From a checkpoint of a small transformer trained on Wikipedia: 113M tokens.
Each number is 500 + 40 x the weight over its row's rms, rounded and kept within 0 to 999. Layers, rows and columns count from 0. Numbers have three digits each. The size before them is the row's rms in percent of the matrix's.

# layer 4 MLP down (transposed), 256x64, rms 0.236, rows 77-172, columns 0-31
109:519442497564539528541497507438486467469488500517489546535421451452494583513526516543538545471552
086:524463530446470488509466524550459534500531537561448487512509524540559545508503453481442538486521
103:578513495528412484553469574529464484563484451443497430546544464547450523517510483517456498556476
122:456504528521590497489489558475495554510500450543499494542432439558443545486563507428481504479518
099:512511472479452549443525504494549561476553477453463549511466402443436477519455590492515533496506
120:498504544496463470501458553447536457438494492556559523478518550555485567518510506461451495460534
106:433508555534545539587463522477462477466504571509453529523431481477480511505479445478516522489505
103:481493530469532439545501466517533500545512538500558486511491549444488453524575488531489457538430
096:541500557502520506474589466501508551463477502538434493495424420471462521481414480487530533432478
115:517529493522426565506541515529452481545451509518435423470479470526483503562481468492566578453450
101:507513538538523571489591474492484498529544549495536519432500495440460509543486538440505473478527
092:451438511488448474467538560488581437522539516514539565472502481491478445500447445470531478505576
094:486475485536566490461404501497500513517441496504473486536469459471509474485520503509546499505589
120:516453455448491509493546453549522508464434471577478510481490475529574472520435541488560519430471
095:502473506482416554446518524502520516426516513492484561507536457560470507493538527457552479501497
102:565474503405562490507461448491491643476460492502552468497429506540456548506506528521522558537484
111:520497569464575568540493490565525562463478437510507552531484490483489480523519515454476512480512
111:411468432539483507500544506500485477574460493505526523503553532505480532463505587526510476578482
095:582573484548492511511463489512517471473465506460512490464547568530430569472527537507505474511537
088:520565555497522499445414485503515507518488438506483451563586493434568533474500540531478459510507
089:525520482458509480413477528469460459480408550493529470523536478549434541494552530517510551491589
105:446485493562475489542525514443557490422501476464446494540504586503551472539489452455517458485507
105:504465449468494519472454457426582478499514488468427484501456459528559572535434523462551601479488
084:524509474565482467475534519505480496487541584488554537456510494475399504490485497529484475514485
115:596426542460552480548515562525495501516470549524501479539494489421541490462417470492493452476556
114:545548488501550489444466457477468559575437472510534554541423520505545463388481510487505460482521
095:479502464525448489519452479573564545502488508485592528472478448482530534506476480563495514484479
096:488486498483488484504487478386550550540450498550531482521464423436558518488528506561503570470507
101:493532497529462502500458482466531576476563476486596482551497491462508493458571488419579586532499
099:477474500475504494409460484508620519483484433516498516468437499531469485491492553493515517512581
104:528507489525534532391434516451523567518505512484438476486574479495431488495458514485533448501399
074:468454513460497500524532500554498601477514459490498498481489557518404499554570418566533458489476
106:508515556499582522489478519491456501488482537527472525482485476482485519459536469525545501470550
109:511464504458513556543611525413476473472464532477505416501489546530522470516488515539498449490534
093:452498510470542498494491495534465484575440520474519497503525417508493533430457512479533508497462
091:509477461515507504440496520529535479467478452547555524543457572410420522531522454480510570462448
095:469457536523483464527562575505515463496503476460461444514473532513499444510424536509526427512450
089:538481645495539492505556506488503460512506489512398529543447430484503500533535528509493521426500
105:546580482481453540474471466554524454519536536478455563473554488419533468477428456541531520564523
114:546521464527436478429548552485508406534539508463513545486537546501527464507425499523495458486532
094:502522508561501512571509481506537523517465547463538468461523441517409488495449517513457434473532
101:458490493470464468548510491520482548475514497446545438580528452549522485434482576469495517452476
082:513490460510542494471445487492521461431583436497524507550477542543555516612498485504515480548515
103:496507536514501520539524509456496533488571516475539449538521450481508524509501543401504452536479
099:510460512466498465463458443430565523466379518474608473507497528499485491501454507581488515524489
093:474428508522475535534521499409566519500437403499510553460550571498473524560540490532497523511415
116:450427511554480522457454550501526475473446435468459483547475549508529529522566489402495465494511
113:497460509565437472470569479455505483447482546497574563458574445476550462529470478500525536515488
095:504499562498618520458445486495486486434479446510516552517415489511451472461508546506519514425500
103:484552524545481548488587503560498478515461512496422490501519536559457535513471503492470474486466
102:523482465479429468521491465529568552553513551478544565472435530466518464395479551539513503505478
096:508444560390510488577531475530550491532484486494443433486475599509535501498483534544541549528496
116:527477490467532474505498482554530418571471475538509512481484533430523528470498466459456533537512
092:498482502566480524475449502453439542552474494477424471466553474570408525486497483474539538500495
108:494519510516553509519474469500495560480513473492457521496471517464449549496460507541471529472504
090:511402585565470464480508481478530520539494506506515549512512465500516514447523407510499523535494
096:554452512527433503489539483493496493559404438570551488516505410529471459503502517442488522548545
097:525455518433525511531484486417543521468543530546546483543528486431476521479545510434459516551553
101:434537483511465536509485506505478416507481510485484496537556448471473480527514511526421511528495
113:477602489554519515484469448543453457418502470515426521528511485518509528487512511440516567484513
098:550528492468424442460499557443468431449477467509594518473500484515559560458438496548549490558488
102:539476524490504485505589526500432471494509494525473508494482460451585567526508462493513530550487
101:494496497471495470477522515589440534477511487485554462490410458546528505519545486526444500429520
094:486551484479509509478441526523521547483513517421529520490516490509468553538469448517554524482420
107:546530514410524453457522436457574536521471482469562499527444495533495518511488454466525551501507
086:495463460481596439435472471536481555526526527497463497505483482526469433530488588493514485506483
098:532459527488502462430498484536518415544585555519527525475538493497581458554533546504515497453444
112:517463547560546463486514501480537485468416497536493510461531395546535566511451512556564526524519
106:529482556469545493448440495510483618456492427512484497497437593536390552545529494508476528522485
097:508498496513540537534520523509481568480487553530506556540397474438488552464495448514491555482543
092:544515532466569503552483406519519449565482527516448483533474545463481460507478474535483494514458
086:469510496464500481432513505477513513559506527542552531471548502466515507484466534526459448435527
103:502464523518507478533512535382591494424483516550454519486434434496549535429465453499500561530546
109:496500445541459490413516492479467579459452499449536532477568509550487535479493567513516523470520
089:541423496508498490473547496526484505482500482498482502506480450446426502511485540429532459420532
117:516476520480583584490559533524532473448467456485429526519458535526491484517492438570508519477426
095:462516518531475506491551502511527517425511586504516413519413520507562559532473459388485449511487
092:521516465447557461545487572500511578444461543525464476521492517559451520501527515541467533476473
087:493526544502531490532513519455473441492442543542526511458447469509528523496438609523513501483465
095:500510524496455527572495543475554501505498397481580555521519517417481516520508474511537497415510
088:626512520423484505490470466508431536459541499546432491485454447587546525408528493496446492506511
104:434519490517536503465474491471412477455527491496504482507495481518451604495484458449507564603519
100:490484548411516482493496553443463509531498517535512506484442424513492542543491496542442491608473
096:522525532473459438541451502574439496456515498523499549517506438517544473403470553427514520467518
089:439519538542546459499471525484503502433489491544438569552540466505534495491488477529486594496459
133:506548429437598452453541444515503469528446491524535477500525484453513568457485526449536527526510
103:546484552392562513499541495516525595537476545529584489520435536519454456439557497488479478514512
087:506488539544426460501424468583477550477497459525496472563488540500494493509515447557552570495524
107:515553524485512457550456530526496549521426463494487446471545480542553532506528382489490570541501
089:539490489500437446436526511505512530533470489468574514473453563555572526394463506508439589533438
097:461521547513535498501585495440485512533483486507475456499524473529440444469530460535524474557489
086:435543546518444483460501521508527481515522559498545581472431516445487566457494546445477492541489
091:489516472535476523520492528424501466542471504527551500537543523445452484490454530537517449489532
113:521460436549461472456478560522450509540485440493473547516516506479542497442531470548480540471587
096:473512506483468492446559525562461457490538532561521539464451421494517521403488501471449484483456
111:581432527478595539488448456557475550456512526541560526578497419453487452476560547499492543501476
# layer 4 MLP up, 256x64, rms 0.248, rows 78-173, columns 0-31
093:514496471453501404534514520588539458529496499495527484560502521484487489538550493456449435475469
110:504486509528503548495500400472457524586540550455481520414553491498508493479526462548546528484596
109:455492538488568479435533504476457509564585496474503480464516523452567511559526481530519464507495
101:546486454441493541531499526524426501492541469396497485464541467478574450469537486504439462416515
114:496476570513457498490508479466533536536536437456432508445536503456521451518541490556526426499451
099:521536590527483431560584421572480481437497462478474500537493524452527478488518544468486520470474
105:417467581541491487497518479490485482507516515503405544523527508514619510562478485510486467511474
092:545527450525516511512457440406514476532435455491555546465520491500472494565474431540465471572496
113:543524501491496518448533584453534489490508398431491548525480519495530419495522534516485499544452
103:452531512502552540499517526480428486512520500476469540459532537479528483521440519496561490524579
101:432467500560477484466435496500484490473550515591526539497485525478471475578461577532489526496476
090:447478464569465493515407545488531440508567559462571529415583511484549487477556458539502499472494
111:504481449475443488494527499483492486429466444564533484473492511524570470514506491522422511460494
100:448515444524480517505473432501495517589479541510454484503405501510513502484546605500501482496574
110:453493499482441492518468434554513390553570451523515607494528545500535486479548471469529501526469
112:443537480530472524486496544468461547559519500449485472549512531438474432504519534595473522457475
106:503515602583482508568559435486505509532544443480569531493480494473558406523518473495488492527543
088:450503492469498485525512561482437519551443529467517539467490406415610450545524519523469508457505
093:551538423503500459408466503518503481515523504565555550463543506458558462452473494519524494456435
095:503526516520481471495438486487554496558557467495481552448523480490479521465503550475452450521448
101:511442474545492517478533491440432496580502503521558477513482410437558451592466501550523540544542
103:471525507524542449520553551525422541520577445454495551495513529438458422477501504485420478470443
093:452527533456547487492429534519460451525424529539592577462503454536512476456583511495523459479481
106:526462508602543481469518478463483500506565559467439487528547551436499545523514532496448448479478
110:419465532531510518561513420473555535483495472490556510460464474437519466483557497555485549432493
099:457551531495532504496530454487519440554507424486564471517435450472503466494531520529561542578461
101:500532484449546507614527469506477483555424464520478478524397468471529549513506458506539510470543
101:457531485538509521514437483437477493521530496415487480510553457471484481560536469569518507451464
090:473490557565512520603477521490406531526533498427494516511548508523542501486534465581544490491440
101:456523446497440573470452553446448493481568529529505521444503499428523462485531477573475443507466
078:552492448488568471482533536455502450484490501458556445505459409498496553537494575586485478543489
096:527467430576529529476473525499463507543536452513562458495436515523568486559499503559461503541482
100:515473520493507479512440438501425477586551534540435511459561539404528422502519482456460513489460
089:517581502515424516522523476461489539546584443459532499492434500511519417510483501533438503476519
089:486502523451501501515466440482454495524455474505519559431482420534549361497487513543427491529536
101:484478503450540566523488520543494511561445512447536496410468407543552503520489439550485491550565
094:578545525510521497482543455429519509569517455457514506472533480563493420487478506594483488518568
105:522541483437536439513501446450540497501391405499499513506472502509475494467489516509468497592534
115:577473493554505501496488487462460485599460500467497476517546572514579463488515526560537427550520
097:536516555464469438452445562474498499519517460519494586484538496508516480494574493478533490498510
101:541544509495510527527518412495470529498379522477548488444548484469531479601476484548479514556491
096:506577488455468515532503461504474425517488496492551438501547548498572486460513541455469442487522
105:491580430521457441553495453574483454418493521450520538482499510496501447439540539475503513470491
101:466469568521490526500535461539473518582548476500415498434534549513576476533526541487525463470485
100:484543484554498484527455452483432540511438534467472493469523637530521527551471503476500426473565
116:551485477511503482466513482446469526580534462511560445434530530508522476537497463532525476533482
119:541524479518533507500486506479488415546431503496471511486458495528507501526490475548528528578525
099:510589507485544559507569455545501484538516505474540481449497466403494463510495435472469541520572
107:564487557480395517567412458505472463494499513528519517501555496476480470513510579505475504549455
101:505497517550510507509540593476484447556546545448522506484591486502559505606484455464505493441445
094:493481466481476493495503523491418471532487476489611556534553429496440460457532414495492466474523
114:488527548549557491467473514481522452531542448521493473490529535484568522493493479506489462560490
094:488523574465421532517512534410436510516477462513491580516497503518495501553458522493521542571546
098:570538511465502508441481452532531437581491480538487479457534487537479475516525492574477502511563
092:501511547462514484502452484416521542486526467512563443485444584467502514459571523496443505463538
101:483543525568505483551505521472461556521464522500540524422503509486482522548493422482428508493619
112:422515566526436464550508570474484481534503513438539479508485455519534473539479495513474466482474
107:479529527494509520611557468434445512483569509499521536516454531482566430495527506531439490508502
105:544527529545505442591562475530534514520495452427485501463543538515490433529472506481501476536535
105:468536544535497496468570479557499417484514455435531549500501473507525439576435491511566389565439
105:491499575536567517562495445577489461545496484431468496443492543435533545521479455456519429463521
107:504535463522495451490450496509447523543513499532555532480489499533581464525495459504449454467505
091:509491525445510485483446511562513451574464474451437528468465456550439435513522488547437451499481
109:467529483443530531574512496486471487476493440397479521459455401445576486463502575510499519520466
085:490458487538433529460511529518456455446526554455483524525523518510596491481487461446570522490513
101:480528536546545533586567497506469481504475453546519471538442487583491517558546493545467502492534
105:455523556491481574513537446505496452466487454523500521457552459440503467535486477515603518473494
099:525528550555512441561478477492476537497470515420528504509521522506611448549500467489527475507515
086:500551486510515487483504539537519444501542521534466498512545464478503559542497463594523471519475
096:509563532563583514475522435456468567551546533455554485511443538448523453594560523463473522522478
093:419568443446462485440480538533483460535489540512466611449474448514469500538500463554428550467535
105:532498487513431555511452452503457488531535532523468612433556493514531478565492488562507568525456
116:404558486523506446469479441563565447503557503486573508521560473442489448472547460582463505521481
098:516516501522521479580493488519482510544432552568507581489549501521512485522529441576529540606465
110:517541558478447514563584481528497447473467461511499459490463526463518389527523480498484480556444
103:456528450400477528540471486495433481548496443493413510486440455531546499474439519523540520517440
096:552491512544478463526477434506488465487518467502590489481549505491493470500575562547493482513485
080:501494426546478558456518517499498520537562453490520498482475504466466521401569493543563504444474
095:556449502505499463462445487465483495540538491495459478459445571526517459495507573545421433515469
091:447490448532473444502441494529420421555478535468510485491522537458490439522517531462553529495422
097:460456464472451529526462508504419522525528445460535546482441478481497397522566498547564490499550
100:468539470548495487462473466501521424499545508522440473508564489450512530450627526458467544446494
105:555577508445498435505545506499567467450501477518486482535466472400538509501597514534453537544446
098:509509558537451508508482424484461513497540544469472524426535500485483439537536600560456511531447
115:475516511556498463478450508490520491526487509437525537515572469507549451471527471521457465454533
105:509472477483490439483456500424508499541528484515502560486546516542515513560537507511513489490502
093:458487528511524475493490425572508414511485525480506569463490515490577486454579434544492481514538
107:566536484464450420513493537546525452504530497494478515550416487538492438413571534499452450448518
094:510530485543550450452512389525532506537510476479560446507495535478507456485454446558547496421479
097:485535450422500505508539516466430489532501529460467469486447521515528473536477442519520418498546
088:480541459527534545502488523541447388513552524472533473473545450405523465514571430547556524482477
084:482488463445491477505461488561420532552476487494481531466522507521557491474551498522488481443446
112:426476506429545413462533560517480531467557457533517573519545531441584506511516432512420544472532
105:477601512495404448541463481520507447490557508558515488448496473466543453511537504570440535483498
101:485502452524459453445508577417528455496472527520516497548499481562492517496549521547486453562520
111:528467539522446499471499526511450484483527505475516575501527545560601454507451491535505488505480